Weights of a small transformer language model.
Architecture: RMSNorm before each block, rotary positions, untied embeddings, normalized queries and keys, attention and MLP in parallel.
Each number is 128 + 24 x the weight over its row's rms, rounded and kept within 0 to 255. Layers, rows and columns count from 0. Numbers have three digits each. The size before them is the row's rms in percent of the matrix's.

# layer 5 attention key, 64x128, rms 0.226, rows 52-63, columns 0-63
091:117160156147171140115138134137140124072150116165162127141094151098109147124140101136112119121148128121102147122134108109149141119125159102118141111143088122112125101113139134141173145115147105
104:145122116087081110105123146118120124144135122141158126103122148121121079094151097097069148147181158139156149136127134087112140102180104114125104158147091103147131147112140093146110164155153123
096:128129122176171094123134163155131137103144150135153127125118139112094153124174132105097090152097093128133144131081153164088119106099109080132129089102118138137107144153180082133115104143157101
110:095122122123145108175127123115126123158119134171084167206185166108129119127137130102120122158119113117105130117125150149121077084099131151111127088094135115155108136122120096065130132143141131
097:136144122172090098123132133117138155122126130100107173099103110158112156121160118107131115132118072119131129123142160145117056152115184141150172139166135128137145142130157127138134123147126178
090:102126107139147098096143112144140110165113180138127091154110161113118150106152138129141150117108153103137114144170133114126080124111084110143152098105141101142139153150132147134141144130115095
081:133158129102093115116089123151143072111126100117117117166117183154121112174117068142139135147134134100130157160122149148123130110125107150128082163093152146101142115091104159124172117145122120
124:130122133121128124128103148151099102157083154146124132144148187125160117150103110095146121165142137100141122137159108117128106144140121160112147127173156141111088167132129129109147152118148102
095:132097108107101139114143107135095080126097142164095113097100101118149134175114130137115135120116136126143133136124088147107099146134155132153149129127137116127140130167128142150116178125109140
118:125144079126125146106130088138094140116163101117131132151149098135122116135147167152144104095150146140151117110109166133093182155102150085151113114137126135125134105109154136177159113149130101
119:084131126140114095109111155089101104086119152125131167133133115098125169134124121116136137115094111107080145140124144122094132128149092132149139098175103108114162150083116101100097110113153134
109:114146092140127101132132153137139133109125146118178142107093141123140189117134124122149130178183105096116081150119085129117143129126130174123102086125119127132106115110094131139135138117116108
# layer 5 attention query, 128x128, rms 0.24, rows 85-95,117-127, columns 0-63
115:161110126140094100136136134125133141116130123107111147124104131133143168153104129130154143089110125128099130139135120160139096129099120136121177143128142150110135155120069103129141109136152169
104:119150114117091147142117088166170173115119136124169124163137115065106142140129152170096117135141138122116098112127149090165152121082126150138139135108144127111137153130144145179164156159159132
111:151106110115138134102101131130146118125135090101088119089127118112131178131129105117125147133122153153132154115158138129127136161129105157168143126119103137133118120115134133115134139081145140
107:141165119115113094141127179141184101113137126131127138180142124104169178188103138110104132112128110144116121146136159137120098107110140147123165147146176109185117160140111177132117131112133140
117:156133140125149132108099156125135141133130124161131180124113150075133117112125153104144132111143118160108158175175091168143112173172167185134124097117126104165126107135124102170110119114138137
106:126130105114118135114128099102114181108137093157148097099122148139131128126138167146132129107136135116150137124146124144138134123138142077112116145119100112160117155125123128188121145138096111
116:096121136130115140151169134143089093102162145122110092136115146111123094125149113119146158122071104152155142091118118104130160170122155116138095151132118125119099146103115124150147143115112118
119:124131104137107152125151097178141152129115157145120117101116111128098082089172139138128136079167140076178132102131119130111144171136115134090071124091106105130132099142130150138123090206112114
102:156123148123120150121117102114102086127104129146174115125138120114144081101111096110107122087087097047159149135114125112194097124170113115128120125152174125115127138134129108131134118141180103
115:158140126154117109137115113133123084080140131139132113141112127167112114126150163115144119097099131098122113147130116137191117136109158084084105163112139136096120109123110140145119124078156097
111:151071125158071117086129119120152144135135150096141113140138119083099156143145146148144133103158114155138121134174172103118136129093126168106129160151147158154171173137122093110093142162125164
111:126120094156125132121105168129106124157151171099126152126124109112137106115117162172119130108070183112109109121132098133114121109102176123103139161163105128117120115099149151138155115132135140
094:150164139136144141099142159156168102156137156096155157121129140129130124143124108122139200094130108124109144140137150110132117099117155175111137139153106113146119089156090152144173110122076164
106:124162133101142131143117120172126120135140140113098086128138135119136153110132079155148114117091155147122137107161117141109131088139101113130125150171154079128143175103115149130141123164094137
089:143137167109123120136123173138063102181158151128113101143132098134143162122094125095122131127100145109111140095153094125126158141110126147189103152125149142122156099135117130089118129116132100
105:139108135104151140130102103133085101130099098125106141139122148136092117122144116089080117153122119079135114096156125149139127165126140128144141116115147124127120149161092104152107125102170090
083:158150152146123138098174107126170150122098104145174152146113115122124071099160133123147123134142161115107124129136146107164104105124145112085102094091162156102110103147095142133158142128129150
087:138094141163101065135117175132125091105174141159098119147123162118133151125125117162118133124133131108168163131107117112096139146155146112110126151130087136157144119168149152137109116156149124
094:145124093140124106099096145145160159122133105129109105122101132155171150116126088084105098108135122169113081119139123153108096114145153130087160126093124134151141113136126136134131105109086118
092:144146128131090112160125154151129091101115129097124133118143119128127143092120110147119108110136165119140156114123084132148160137144183097108110125124139092100150102115116125105098141128154116
107:134147120117146150147119108093145129144139099123113121134133137099140098114132107128144145095157163157120107113164079129173126106176133104111126129138138094146115096119169158089127169160134182
100:125121160114123084160149132130138112128179082177117142100095152123131168167142133149143111159129135145151098138115167130150102121157136121163115131180155116149170141113105139082086149094120143
# layer 5 attention value, 64x128, rms 0.21, rows 32-63, columns 0-63
100:139109129160178152110148099118128124113142123131109140140147141121127155118119144107085132189128144140140145107159122128137102149175114149116164150148126145117119131127178092135199142127087123
092:116149122099141144146153151131128121117147066077109109119137114122114111115162170144118144106146113120113121147144091147151097110120108139135101129114165158122146147091086125137133114113140119
094:108134172105117127119133148099123101214129150119115147142143126136173116118169121111133110174137140146105145160173109148125131115119124136131127138134172142120121103095125142093112182152162130
094:184153107112110108129159146159146143124140117131123146146101094125122144090108149118108128191120139118116148118137116123100121140168126093154086124119151161122052134138161134137112174099124116
093:124149156147113175117096140172155110141119118141123173104166130120166149156104116121139129100132139114134112113109109125154141135096110122114115148099079127057087161141120088120097138124159125
096:089169151129151135145136112144126169109110136120125122127090105147108128089104149086095075149122142142140148139103136072111102146101143154189132126112144105081101160134147096157149112104092084
097:176122132104116104174115152122102121120161113169143139115132083140177134127117131164129111155156083145108149159111128138156124131128164106121153135139108184123174123111146155138159145121128124
097:112131103126143172107089095099154170125113130144126138138140151112109106141099119102125115119122084080137176144118188113126144115117142137101120138110131164139168139108143116155122149159145085
094:128177119129105133099129115164093127150095079108155160101135084184113119101130128088116143117094129104096114158088108119095175140164137098128110095178153125155112125145146140106120133104146124
091:144144136157156156153139112122122106107118123104136140121068151148133130115164160116126115127086112152133092067101147109140093140118150091088175152121127144086136143161134158154111122108137130
099:122113125145152141127166118154144138129160117145116144131089109136089171125118099109120081131118084134098161139155119107129143176131107106110145163116145114165126108148121100137146135157108139
095:089115102091096177109163134119104132126155130147148191102147126146128141139182110157132108172139105157096108151111116137085100149105111134139145114126158114053169142124104093134120154103148110
095:118106115110142146127146115124082130101110175132127140083134131181148128140111119128142160155127122119125110133178161135137150157111101123139100102088128127095104163114145138175165112108123145
099:153145164169130097152107122159087164119141112132148063111112155204114141139116114150133108108144154116107125141149144127115104104126145132148136142120128117127155141129092164120130148129128095
094:142155130130135103115121122147091119113188114137090149053127131135144123142101095130105104138139097141120105093149139098089134142139118111104178092146120160151121142104066140130117171127134127
098:106136136128083140126094104132102111143121082124128179127097136144151097106112114128129107111082120141144142134107124158164117135148119159133089137085084122157139147130118115138138149179120108
099:133133085158156126121109101122161157163137137104107161107130127195096125108126113109138122132132101160106141123112107081079149134160153119139142093120121137181159166123114101180114106105083119
111:136136134104137166103110137130144150150165138148154158112116151123105110152132105085118100116138123140136119143086117090149088126158152146158143144154130117174132152140107110183141115161099145
094:128101106145131141088125114152085108101121133142138094150140102125133161111127120121137173128168128137104144192124143151102128179134099114133096159161129128051151168092112110113072114121105117
091:112143191113146134149165114131108101137146162113168153115115089134144140091162131150142190132131114115136144141108202148177113154151151148155153166128116144125144124109141157096097110148124132
091:143150143170134096140156129126140119135129101145114136155083122148112139147104108166104086143144125142154095123129145113117180162111061196085127124124152171124108131153138135108139113157162107
100:117146121135091155176091092118103142129165126156141149164158126162179114140128101108152148140142141106113159140101162125134089167123090091129135156121135118125125129111139111171114133134157120
106:103094158131133117112110150166125123127145115118159097134127075157122152143124116103096142163117107133137178093105140145108097106115116074129150091154157090106153127140136086153137119185147104
105:111151130094090124158097136092126140147095129134136109145148128120179134145141095144154175164124138105153121125146178139168120123147125152100141118164147141109100115122100116097133112139124127
087:098123148148108099117143108147100180116120129131147085110089148124166127109139166094131153103189118133157165146103118113119136127112118137157116173125157156113143094171108141117132125139101171
101:100119120099116117114113136103106172135074126141125120100102141104195111111121121136156163168115145140139099144149130182158101121124124146145112120119099149106129112102107137106093107100140144
099:159129169128123107161146132154106121100112133137156124133092160076116131094119093127086124114120152096146164096140133141135126148103128142147109151143105117168120150095107114114091146111165120
110:152122103145120117138137096135153109128130113139135119097129090127095141145122173154125141092122104099127120133104134100140095133107110095135142154060131139135154167110112154098102100105111145
096:108145121120135045149128156164101110202108117106149090125113091135157137132116095124118116156112154122137143151128105111163151148144118136162151115157108105140159124113186149146136147159100106
096:172155125115159109130145125129148186134102145117139128170100099139124129103105154118093126100113152152147118112152164127148118179115100149126158122067115127148106183157164122121076115154111124
097:131097120171130100090105102130097140114129127139081148081112151116102139162153169118109107119100148125057114121150088084142115124135134138139149119150160196140088132149142086144119123156094153
093:134149158092143047122136134136130160095121142120104151102144111116098106122133132121124124112151138166118134143156111123134149111144115112137057138167163117177125161136131163151145122085109120
# layer 5 attention output (transposed), 128x128, rms 0.194, rows 64-127, columns 0-63
108:145155107124096148099054124141119127127109157124109131135130121101106089019101094140123120064125155124136132109108113097097123129123140121122119124102127125121116135134116110106123125135145092
092:124083145121118098137111138116152150099130140138159143119087150112110128098152131115137123194143138093138148132144137107159143152164146150110111170170101100130080142172125084152127146084107133
085:122126097108164149116104089136102135089123089143109125113168158125111123061116135143121172106116144086082175108149138146138155117120140125129149075125128098091130144138113141129116138129144125
091:111133134152138117104133129128142137132104140118152108152144115132098136150117154117139121123140114117114112146128084111190124124154159163153147145104118104099104151123114123120133115097111091
101:142144134153119144139122148174112162094091125134122124135107108112130128067141161071127125134133075122085117129126131110114105135130120089137141154104137111098145131127116171111159109164106142
096:117114129143087099174122133114128109150169137085127150105157146144137151115154131147164153105136126124108106139152122155096129101146120128141129114132093112112139123135108124135101164133150127
100:120091122095158142172118154116136133135091139118150140118136123124133136146110147116121107082101084122139082119153121126154113148117069128109156142122121155105133120140152118105158125149148133
101:124142144136152149158137175126133115159096149149128128158163123124164104061167156166123118193141101144155114119159115151143167139172128121122140113127137147121103156096136124099126096159116124
101:129101104127142102139154174112116132133139152140110158106120146103096119008139150129109125158126097147129106102136129152123118123126068139158129122157141137127134121154112083168111119116130094
097:139119096103096100106140152147166189149102117149101076174167151121132138107134114137129127094112107132130076085146112139166106137098164177105127121150123158167137094156144109128161124110111110
100:147133078125119109097112115083136155114082091121157122139105120112137089116158135090108081149110151158131143172140165111122130085126124133108172114129129120152120161118125128137152147147129140
103:148166093133116142156109175156118144146176124141130132129162146118102133172128135129140138144176150099159138154148125131134096079151118137142129159163141129163108163159117092149132105111168125
092:146170151105111146086127080130124129142148137091144129120111142131098152127115131153104117153072133155161094174080108077108142091127113124125152166130096112134157119150105120114094117120075163
120:106128096119136117104132121103155129155120129118166171121140125163104147191151125130165136141145089195083112132082086113106137113122055151101169119065122146134131154116133130121147130102090124
102:093129123091109152094105146109155131122124159157124112146163109122148119105122128076113140078135197126169107119113124095138106113142101142148116143158113145096158127103150128110163153105098163
096:113150119184187148135144127126170137123122109141111156151113102130177108114111102140108113157124140132160121145123100085157127129145158105110149076144121186122104147112109138130175121176137109
100:120102142124116109144154136144110116109137140125148132095145102095093144111131130111121176133139162128114135138137080151150109147145121110171139144153162140128096141131168130115137137153138143
101:136144094078126181126121140125102086122110085126110150109095129163117128126140094111084184134137107103100124094106131148134125141101087139128116158117097122145134154143165112094128156150155101
102:162133144166143119121111164118150115146138116132145155123100125144124137099109162117086080145107120139114167138104097119118132109187128150137095127074116096146137143140132115100117124181114099
112:117099115131149129152135152126140086113144131093089101133161144122134155148122154111125126142132134174130154139124080133115170114119106136090134144117105084098105108181119103088137133099109095
101:130141112144139143136120089136141135131167080136080130140131154174148115112118148180122124098083104152136116170108129111106150137111125085114147093131111142106108093103095111198162126142112153
092:100154095103127108115140134162133162124114123151145119175116131155104152123144203130161121122122128133104135112092100166144141113136179122149113123116134126129156096147163156095131123093077143
105:133058135126096164113156105086115113103136127120124120123091134129158093110178134134158125127132155158148133134112128087136122149145174175115137103099114151147155119084110131140167144124131161
111:125139169167168144135161156145123123105128146131128149148126129091122126131146130124096137105127130117120104075107099164119129101102156098151138080122101112129144104110131165057134122178157136
097:105084116144176147170080174115134125145167135120105138128137141123142156150136072162159101150130115187134126081152149126117192138145149106124135123113121121145136087115126120101122128142109109
106:115126113169126116117137141161141075131155148115144096182086091137103130094131115135130076113095115117132129115125137134111145160151146108126085116111146145153184130159132122155115159144127119
091:084115146106144196105117140192142082122078142093075100154125105118156107121143128127152104126115163140122129130098155153145146136122160128122140154122116143096116138116121134113137127128107137
101:112129102107128140149120125144134132144137182115093108114168154129082085183078181121139097193141115140156139135141109144148109100082100133179115129130139123138111124118148128136134160108139135
095:145135074116095135154097113125094110104120144116171176148137146109102113079135133133141128089095114113110128117140179170117125126151121123126140100091123100143130104118128148144111110080142115
096:120135100148147125145110125113105109130141101157134142166124120132141153115100125099099112128088106095105148169143096128119151114120120095130118111084152082114134069119137152095160110128131141
109:146114116090115127127133139123143154119131164104142132107129147098120117132117146105156159172140127154158100138156135112175113163144106132153145136139141098117109177155132131166139160135083106
099:135109148111111144086133115132163088121096126129140094138156105120141146200147106126145119143106139113137182093154131127162113161117125119133104162115139141126126171137096152140162177087120140
106:158107136121143123143150144125107090135126140130149120120131119161131155171124149097093123189143116123123149096120105122157104115172048117108119148149135167166150115079171117131160152120124116
091:093169116121127145134096102108092121146107153116117152107166127129152081066120107145124171126108102160138129155106109146106119122110099175105145107116127146102153110138122098098126101095168080
099:137123164104130119156113105144134146120124106132161160164133129123123137130117104102090057116111126127181102098132146111132098140145144175142174136083138126108127147143112125117135161142184104
095:133135124127075119098085103141126126082169111159133114106129124129113107080131119122108130160103136137169127164113159116091140153174130113174090111113151170125067152159159143146119151124095174
100:138112115143108144100125120108135103179150124152131148112155136174102122181124135122155088133124155127136136119131120133112134117138127135128105100128127146153097142143129104149100139052133159
115:117148125126128123112159131116184124118148126122116107122122088119101117021147154162138099124121130121124169131119103136173113127095119123124122127128112108150151102098124161138165106110118161
081:135129102128118107110128119140102137145143109185149110113164150133107151176133183163149115126117117145127142119115176117096128068128093094121150106110114176154110162150090127165121152125128141
104:128155133145118135104108115151090164147139128118130107080118107093116131106113101096139128122143136105107152099121122091120095129118131129133120139130155126122195132118154104154128161163172163
087:128144084123118140114086116176169160157142135091124123155167109107145138132074156136155157118090115110137139163122108160125129104135189125110140127126123124141111159134140122148152138134105133
098:089107131157151161139154116125116093094156158115103142091113104156125089081163168137141133144133142155161152157108126124102105099136088116113121119117112123111139137125100122147127128110138167
091:150103128153169103148140164149147178087131152132115160122150125139119140091147100111117150124125117129094140127094086109122108151107065086136148158175100132133139095151105135126140126121110147
090:130092121114112107176095163123134147156120158132152153100166123145132118149142127128119069134100114138104117125103193148100091097121119173119152129103101117110171124106104129152121129130101126
097:164118121115177128106121152109107161111122127122130127112159135103097109160131136130123123110161108121151124106154146148149087105126119138160078110115100128157142168134162152170116133142123138
087:171136133137096099133150134103094153107152143149123095099123102118135167097127134134088130077173112090144092101187123137138085113113150095138109118162137115135136100159127131098133081130134103
095:158173117157113110124132098144123171160099124097135180089150070125138160104108097151098120174147081119114102112151161107113124161127120172106145105138099137135172177153113141114111115170145151
098:107135109091073091117102118146079167124137143146109127099127149109115112093158154140145169104155113150115117103104133129163129136122157145137112176110114100104123129159118131166085131127099139
093:126142103116111094118141108106183143118146151134118122122089150166115096049141155137127127173188105139135112131114115110133122099120103163149131150092145115171146168147144138183137108089122115
108:141131134120095112156144158119148158149156160150128118118136087101113117091166122176149140167149132143130156087128075109099115092142138127139068122108135142170135088147144142173100101162105166
087:147091125127133134142131108107095173139091097131145135156144139155123157194135106096163097091147134133117125132143171112081136102102127122094176105103129152076137149107078133148119104083114108
081:139153157142108108159100106162163174144116144189152144141087139118120141115145141170177110120134148139101128148112147117107114120131120129095113132102110170162129080102150143155116105117143123
090:150121140162119099148174158114128100194125125144150128118080114167087143086118118142097130136137109127103172150162147139087182157172123151141102154135094130104118140135148081123131112128133131
104:145088116129119124152157136139124152130101128154113144094115155111127133124135082111126095132137122151117141104117106137117093128127119137120135147136131130148141102141122124158130143179129117
103:120113135130109114123188126153124130129156090107156138135122108129156124149135117114135123140129117124130107128127150138133120092105084091155121132095151116164169101100112133165113150181112185
095:106153140084116126142081142136105127136104132168178120133175147119121100168128067121109125100083116103138111161126154116149128104146082151100136104145128121099139140097139107158114115137138104
102:097138113153129124081144111140106142068137098121107097154098130147090120108105175111118130118118094132102122114060106154112098115138121173136100149124133134141147136143149154131161103081106147
091:144095098135138141141081098114157148110122145138134121128116121101145137181128132138136127109150150115113147115142137147183061151125141166118148109131085078102136113118081117101120124114149082
107:131136121157161091145144114137134189131158136164143117120125136139150171079131102120085129113142123088122159137149105155104114158089159104177112142129097119133130097145086131104134149111142174
118:121136150138105154117128099116121065148131100134149103123097106134172064174108129143109160127113142143118115153098116087135119160167082111108112157133120138109156147116111103092125095120110129
098:125143131163167101130161122133130158131117107138148110141120150112149101114115128139111133115126117088150120177122111114119163094115132134149137131116101112110109121186082149139125124092109139
107:132122156142129117103152147082109110118139121081127117112165140142185089043131143162138153143133128133137117142133111150120070140176144119110108121118121154144114145122107135106105151122152153
093:137134155183127124107137142093085079136119118109138116155101149142130115085105120134117113105144186057120161123164099121155133130151142177151101116148132149148140083088129144110111115135174143
090:147147156124126087105090169113119130122127146052136142107143156126141109108112132153102125119144124142101124174139087116163148142145136098122103126150099110163114155154116123136119127095120084
# layer 5 MLP gate, 512x128, rms 0.247, rows 0-27, columns 0-63
095:115162127113114139136121082122140142125122172171096092150147148129078158131136170115173092145129136134123133131140158124108132177112134140154111126115120139154151137131153105148124132151138176
101:102109117102139166118105143097149127136094170104118097167136145117150098132127136112137076120130114162121107112170112111126148104142111180135146114170157119127116125131115132159094171157101088
087:129115154126112128102136156150123139139136114115082114146122149115124137137124093133139138123085082102156111141100142124144134155135116151106106107102106135131137134151099156122163162109100131
092:141063115119124135112146118116159161146177098098139122099163122130115115152108085114135151141179099166151112182130120095149117141183148151093146108119165126085125131104123110119107128077141099
095:135143154151133087117174091110094122175128105129108114078102134116068118147130095148079097156122142098148095119111165097142103163110137132128138090140149119109113142134128135148126116125139130
101:122120055140144128140108126077156138109117123126096113125109172107110143109154117179172136100130131126156098123147098069087148143116126130094176140089162130098129173147106139113115136132139095
088:106179073157108083143191116165125111126138130132119124162136099131111145104093085111116086146073141114097105128115115112091139164143155153117156150166102125110121121109144113126116131113168129
103:118104143162083150094158110148126160113101121131118127140155129152172135162156153121161108158086097076130108140113132094165131146138142114107153127087132120146117090132116153153131153136115174
105:151138108165104108133109145116097154149125122145087115101127115139136091150132137128124125102131185138117119121112135130128137152121118113129104128139167082120163139133093122120092109147100152
095:107121095158116125115137142155153124160103135147108145151096150139152164197092155152099099125083128115123133152101136170096120138150134163158144139119115092115146162153110142133077154128159182
107:162095166072145174149140109144150164140096134131156102114159153169149157140149155125144125122133135136150086132164137134156142155139166171125133141130153105136115158155157125092140156149123131
094:155153124123149147128083126119093150141101163132135115111169159093137147124140078124147099137130110152126118067131155100098132158172127108096161109130101133132111120137111113141128130107102123
097:149142120080125142134152158094167118175088150143110166102134136141128169118142090119133106100140139157143154113146125150151102153096163135146080133111152108160150153110142105115127085135112145
109:108103146142084111122081140136106130157184114122089115116092088105155168157119165145125083138151142139145157155089119086151109136174110110164135090142116133169181131128110108111133123124141133
098:095183140136135149130133108141133154143083153154103143136100101123109153142126120118117162093094077166125132160123115108126098177134139079146145101117128144132153158104143091074120144134148157
101:120151121096086131112126126140144120126088132157148132136117119147154186100144128156119096154150134182090135143153113147140100114110146138146123156129147116128124112152144186151131160107115131
103:101126121128144114161182122133114161164156184144075135124122126143153122145091135140172132146102124116124092098138117136119122143125150163130082157157112152106158107133113159205121130157113153
098:124135118143073097125131146143123164172156142159127121112115111150112144116104132115165156077154077157135094159106118119129113130093143138124089099128121159095167122124164135084101145146153151
106:098126147094111106164144111134144110134140135115125159088169094135177124124097115130128134113111153145189147140134113099145118175131091123130149096090099116126134140103115110123150164166145128
098:073129119140108167116141125125174150114118149085147151148139131121133155150105152154115113062119118126152120147110158137108129090158101130136104135128126168149063117084132136112136183166151139
107:106085126123117165122129126130134108098123110089086111103140112117143128109063117142103144153150122147147101160156111148108164157136142168146140118132098104148117095153111141118122122168127173
104:161108149140099137145169103118132100134072109127130140157152122139115087140151137127085134084101125084202148167160107089122174097169157111136128128109100099159119117110115125142131118135131147
093:199120095140093135149076109152140139129106154170141124162177116120133144170125141129164124151157125115111084104097116094087126120115093143150081137137144167160123148139142079103109147107098139
085:086124160127134141088120112107064140132108150096148142148118153071157174154103160145117150124144144132097119115145146097182123111113126067084127120129103120157109139110118150148105140146127113
092:118098123120165124129151139099169170129129062135113131096159113127138155127075139120133143159104125106102115126159100173078144131104142091127129115147115142154080110145138121127119119136125172
113:133086096147139108158142134109145145136165146128188151146136151101100132128134147151101110113127146156143133185115126106094116162121117129121131118106127077069143150153120115132116166121148126
087:120103103143133158090116166122115134137154112097155144107083134114106157132141120139111060114120175139102105129168139138146138106133096136127170112160064123151117143139131126130123094082101116
096:172126117146141120146102149161113153104120147167094115105180125098117092152173091107123127089070110131088144119159144140106097170105122101116152119141163148151149132118101149104118140128137092
# layer 5 MLP up, 512x128, rms 0.23, rows 0-27, columns 0-63
094:098080132062093138097158142100136116121099109170113095132142123114114162131122158141138138120130131108139135127153101092147143135136144125132113134088130142171075144113115123143084154129126121
102:100132120094122130169106080120146082139147107125124124133128100159079170109163104141141157133125123134116125116090121158120148114135103141158133086152120129097138155155185137084107113089138140
091:123096161102142121100147085126158138147108101139137133108132147142155156138109144116137074135155157141098123160116113160109119106154133105141140129149134112102072153120158106113075108137114146
100:158155110153162111147090177151106140128146117089111101099151100097105127117146090119165126146146103140108114138111153119124102126101148133125142106178133140126148133098148111104122090136130123
092:141109098148117162109108130111118127108118134138138175150159106096146133148146148093149119104151111124142143152147099129147164100111082115149135123118088108153115136104145114146109130128119172
102:160117133148149107080107105124137146089105128111172096111132116132131088118171145113142107143108176149118119134134177128141137164165136081124141154082163157123107109128117208167134153105134207
091:109149096142110126113143138175109123125112131140111087136129110146107126151126106130114111129083156102108101142134088078108126131163152106129140125181119090133090143112145081170096124141185126
094:103166078122172120150156111112094134098080115155112068124107108090122132115117136128120147171126140153109101103119115132075153103134160133090114143123148094125153133171136132101080110130158129
096:137138122112127151103109121137131088166119135099130097135163104095090072133110143133099149138139143125144140129134128070119125138158132151105159119147134158133121136084144131129142142111154079
096:093116155141145112106143116117086152167122177160093147102127111100129122148124100148149136095111102093129122176121135180112135152094170134144091117150176117105123131151149147119138113126096112
105:128084136150153109134119143116137169138148155128099185122121076127133153139106107119147135098130148099141101106186104143147145120137109124151081089131075121123125102102074126161106111142120117
097:104091142103139118124110113147145145151116128163117088123045136166114089160126141167108145099102137133132142110153095157170107127121132163119103130099147147146159194136136139098127106120129134
102:069140166104122104135152153118152128148128096132117109127114133136150145161160080120136158146144135145113095118111150104165104096140177111166134145109136105140147143180096150125124138116110113
110:132139162108096132124105098148139107104137116121127100110121097098118185132118134143104097112159132111108143147092167111169085130185128101140134091095114146133176164105108117137147144147128138
103:146204069149135132109150128137178133112132140168128130140135090088076156084128153153097133103105150145162061121099097102142157152117154145120120133081140125101114138121105089108128118103126122
097:150088110169168114118132118088128111137142144108102118161122090096096103132087124124117149132092154077159061125098167129089141137098138157152112103111141153102133132126087113119127117127153109
108:107124141084132126104133109110136139122164078137163135126130157115111119125147129143087158131150097130166152157076109127143125146153120088090134077166142107107135100112124072090130176103135099
092:143117130167149118159130137085140151103113113144074138141139142098128140120139112103105103163117142124140176129139098163089159152161153159130129166157133131177074135133063149118133112117137105
095:159107101172102096142083110117178136105128133096135093151131176098108135133113098126157149119147115147091129134108151115162105116131132142107122126132107098143141086134137142175126115134148118
093:127154122101152106141105135158079092142127076120156113138133136169117134106123120152120135134073155108154171176072104150144150090144135142092142100104142177094137185118173120129145138134143134
101:112127071144134126129116129141083141135110087086074095102154116145145116145115156121117102155105133084135105167123129140147093126161169153089178137123161112139127149120079137106128128171135133
105:111144131130154128143162162120145122110141125144136131168115083141137127150198125141139133134119096161104139124153145109089133146128096084105136149158115166166133157157155140147162100111112155
086:171121108115076130146113120148152118087140146166136129184151125111161140150135132092117160142176146145116140179120151125106115138133125153142125148151119128149107167147124095106124142125168111
082:146140112137120127115152147133168138169114103141109097126146115193100098140140117123135138144100079113149122140120101146090132144107156155167126116175158150131135124124156108103175133158134147
099:097115166136118122122168145126130109158111147114101108153116139128104146135123109124138140102106132151107132131125063156147131121144145106123113129160110157101113158123111106138117113127074155
111:174091089120141153125148137125109143124125117082137115119159115089128140129129179138160124148132157125115103159135158137120119144091162072143154103171128080135139143107111141139127125118165089
097:108103103129131121139176114142127134132133128119085106169165133165130110142170139128125113120106150141143123133131130094145119093139122170097162126062100138150114162109108103122156189136149132
099:096098118126171123117116143099097128141146153083132117135117110136175140134126108148143086136157158106131115135148114129141112109155132137091070167142108154176111085115107125108132135149101124
# layer 5 MLP down (transposed), 512x128, rms 0.311, rows 0-27, columns 0-63
098:110127131130122130109141133128086131114138179130131140134102115125121156137126129102126112171154085125075130104137091119129131123158134130153147137073124135093108143132105117146119109192148089
101:128117112175152130122109121153141132097135105075133139108118121132125128126140117118045117108106083128114140105105118141129142137113116161154118176164106142092144124136111146057111118136094125
094:120148102103148134136137160095129116116189186131128117109126111117136159062140118126130115131154122188126124123178109172115128149150146102141130182119125134111139171145152141165096131161133152
099:129064133115081129131104099126123148102149153136113119115178085095131074153143118085104152122159162105098132090127076141099124105133127112155133163114122129113144120114104138154099109120134100
094:124111113129097147157115111105145133143144146140105133149193171138168132148163108135067111100145117124113100127155162091122112110175109171139174141119133164116157119129155129163150102151145127
105:107121097098113122111143144097155106120108108123171172121101159159124143188130106134150108141144128163112155124110113157110130114129122140119157098124073147159161104107178114151159125115097099
095:099148065108120122111118119163100135164139114127147082165142104120108137097128078101098119136097159142120134102144109126138146105127143138135162170136122134147112129085146148144106113131164086
104:154132123172096123101152116150140119103152136135136127113124141176113091129147144140164129150110126100133123151135087132188081165113127106127166128104085111135107109120120140112110128136149132
098:114127166138114118115187182113141108115108155122105114100092134104106093088115146109119093138104129108136125069134082130124137116120106135151059127113106131116162145109133109122129152150125106
102:119113134113131118176095125099127131133146115197136121140096123139140166106146097140130132090119086114135154119133133093133142145104153121134150116131179197097125132122132120076164138114099105
106:096135137111115105122139116089168110186145120117127153123111095101105074167114107128129135108115119147077148123146140136106135128148109095148144128108104133111159141105168127152116142127119097
100:143154166112165151098101133131167166144100113138115117136164133126131089111128110163134102126115116093143141079130102144129099140122117157070125165143127136150162143129152111170122116108081162
098:146179137136147122129103097128152129171112111142153183157116119154122182114138072149129107127172077156150121133140123095112152100138165109179098141108123133131122102119114126135157114124123133
104:127098139118136117120098142180135138133109100131125140107065116163129104179110149112148128087097113121170145116081081137171143140124155128138145126102151100152153122142182162100111095137094156
103:128127138091132150158152110100144143123075125114109130127108130124150125154126114099142156109100121210094133129128122108153079126116109099165180145145113137137113145126091089097134136109143139
094:103132171179105143119103160113166148110134151121151157137089138138104155147077174155099142085123124116132109130116121129158192141123136158155102113133129083131162151155125104094113112135137093
100:143111121145108180139149129086137117151110112097103137077128097153127142157107125106157153087119126151111130128162163099148144089115172128164113173120098154119098169133157166136148130125131151
092:098116132104185172134103146139152064128152130146133132128149089143162141108150064143082135126166105109119129116165133108148080126148100139117151150121106162107148134117155126138138136112113141
099:151125154128123127117077167123110106129129152135100102157123185129133119145146168167130144112131147121114135144144158124145134079159152102078104129122131154138133084137149123101136151114074139
101:068166145114086116143136126173129126126139153115139100183160117147133157138171118171096111087129104120099130117115121096128124110162147110145114144175142141158137128116105122110112179147142100
101:108131134105137139119123147149122092132155113100164144149151139102141118114102124159097125130125106192093129136139132114105131084166122114116113121133132088153118116144118170171164112113137108
102:134157092136122128119117131121128172121116141168118139129108150116131155085089129085202117158151162138108139120084153152089124097129117134143128110136123125100151125119124108135102164168107161
097:149133116156106113113121141145187109104116137157151132133146132158122145136136134091094095143171141114096115121111141166101165121168105108112124152184119142130117140166141165127146118104170136
089:159114112138111142143127141084155102090138173142099150108161120120145138097100103126124124132139131100137103109159123101121143116134103132135175146095135101109176099089116172077136143139163153
102:143119118125127142097080116129094155145108121146135121143146131143144128153148101102111119114138140102138134122140196105126152122124125084105153105118168099146119098092147158108167163100155102
102:115136147118107116132112106131140113138114096152129133134108166118094114109149097091154077133149136124118140082077121100144152100132109100180147154093137154136175112152114100164154122156081137
096:149128111131103147111159074117164156171176118110078118154133139145104140117175161160112127139189131146116098129119146127155145106158140128154156093094106148099142122120119119110129124121119106
104:140118143141133140107158105123120102138137093149086162143128161134107135154130185172091142121112110137162102103104173161133153118092162114142160131131083148095147147112131146144134120116116135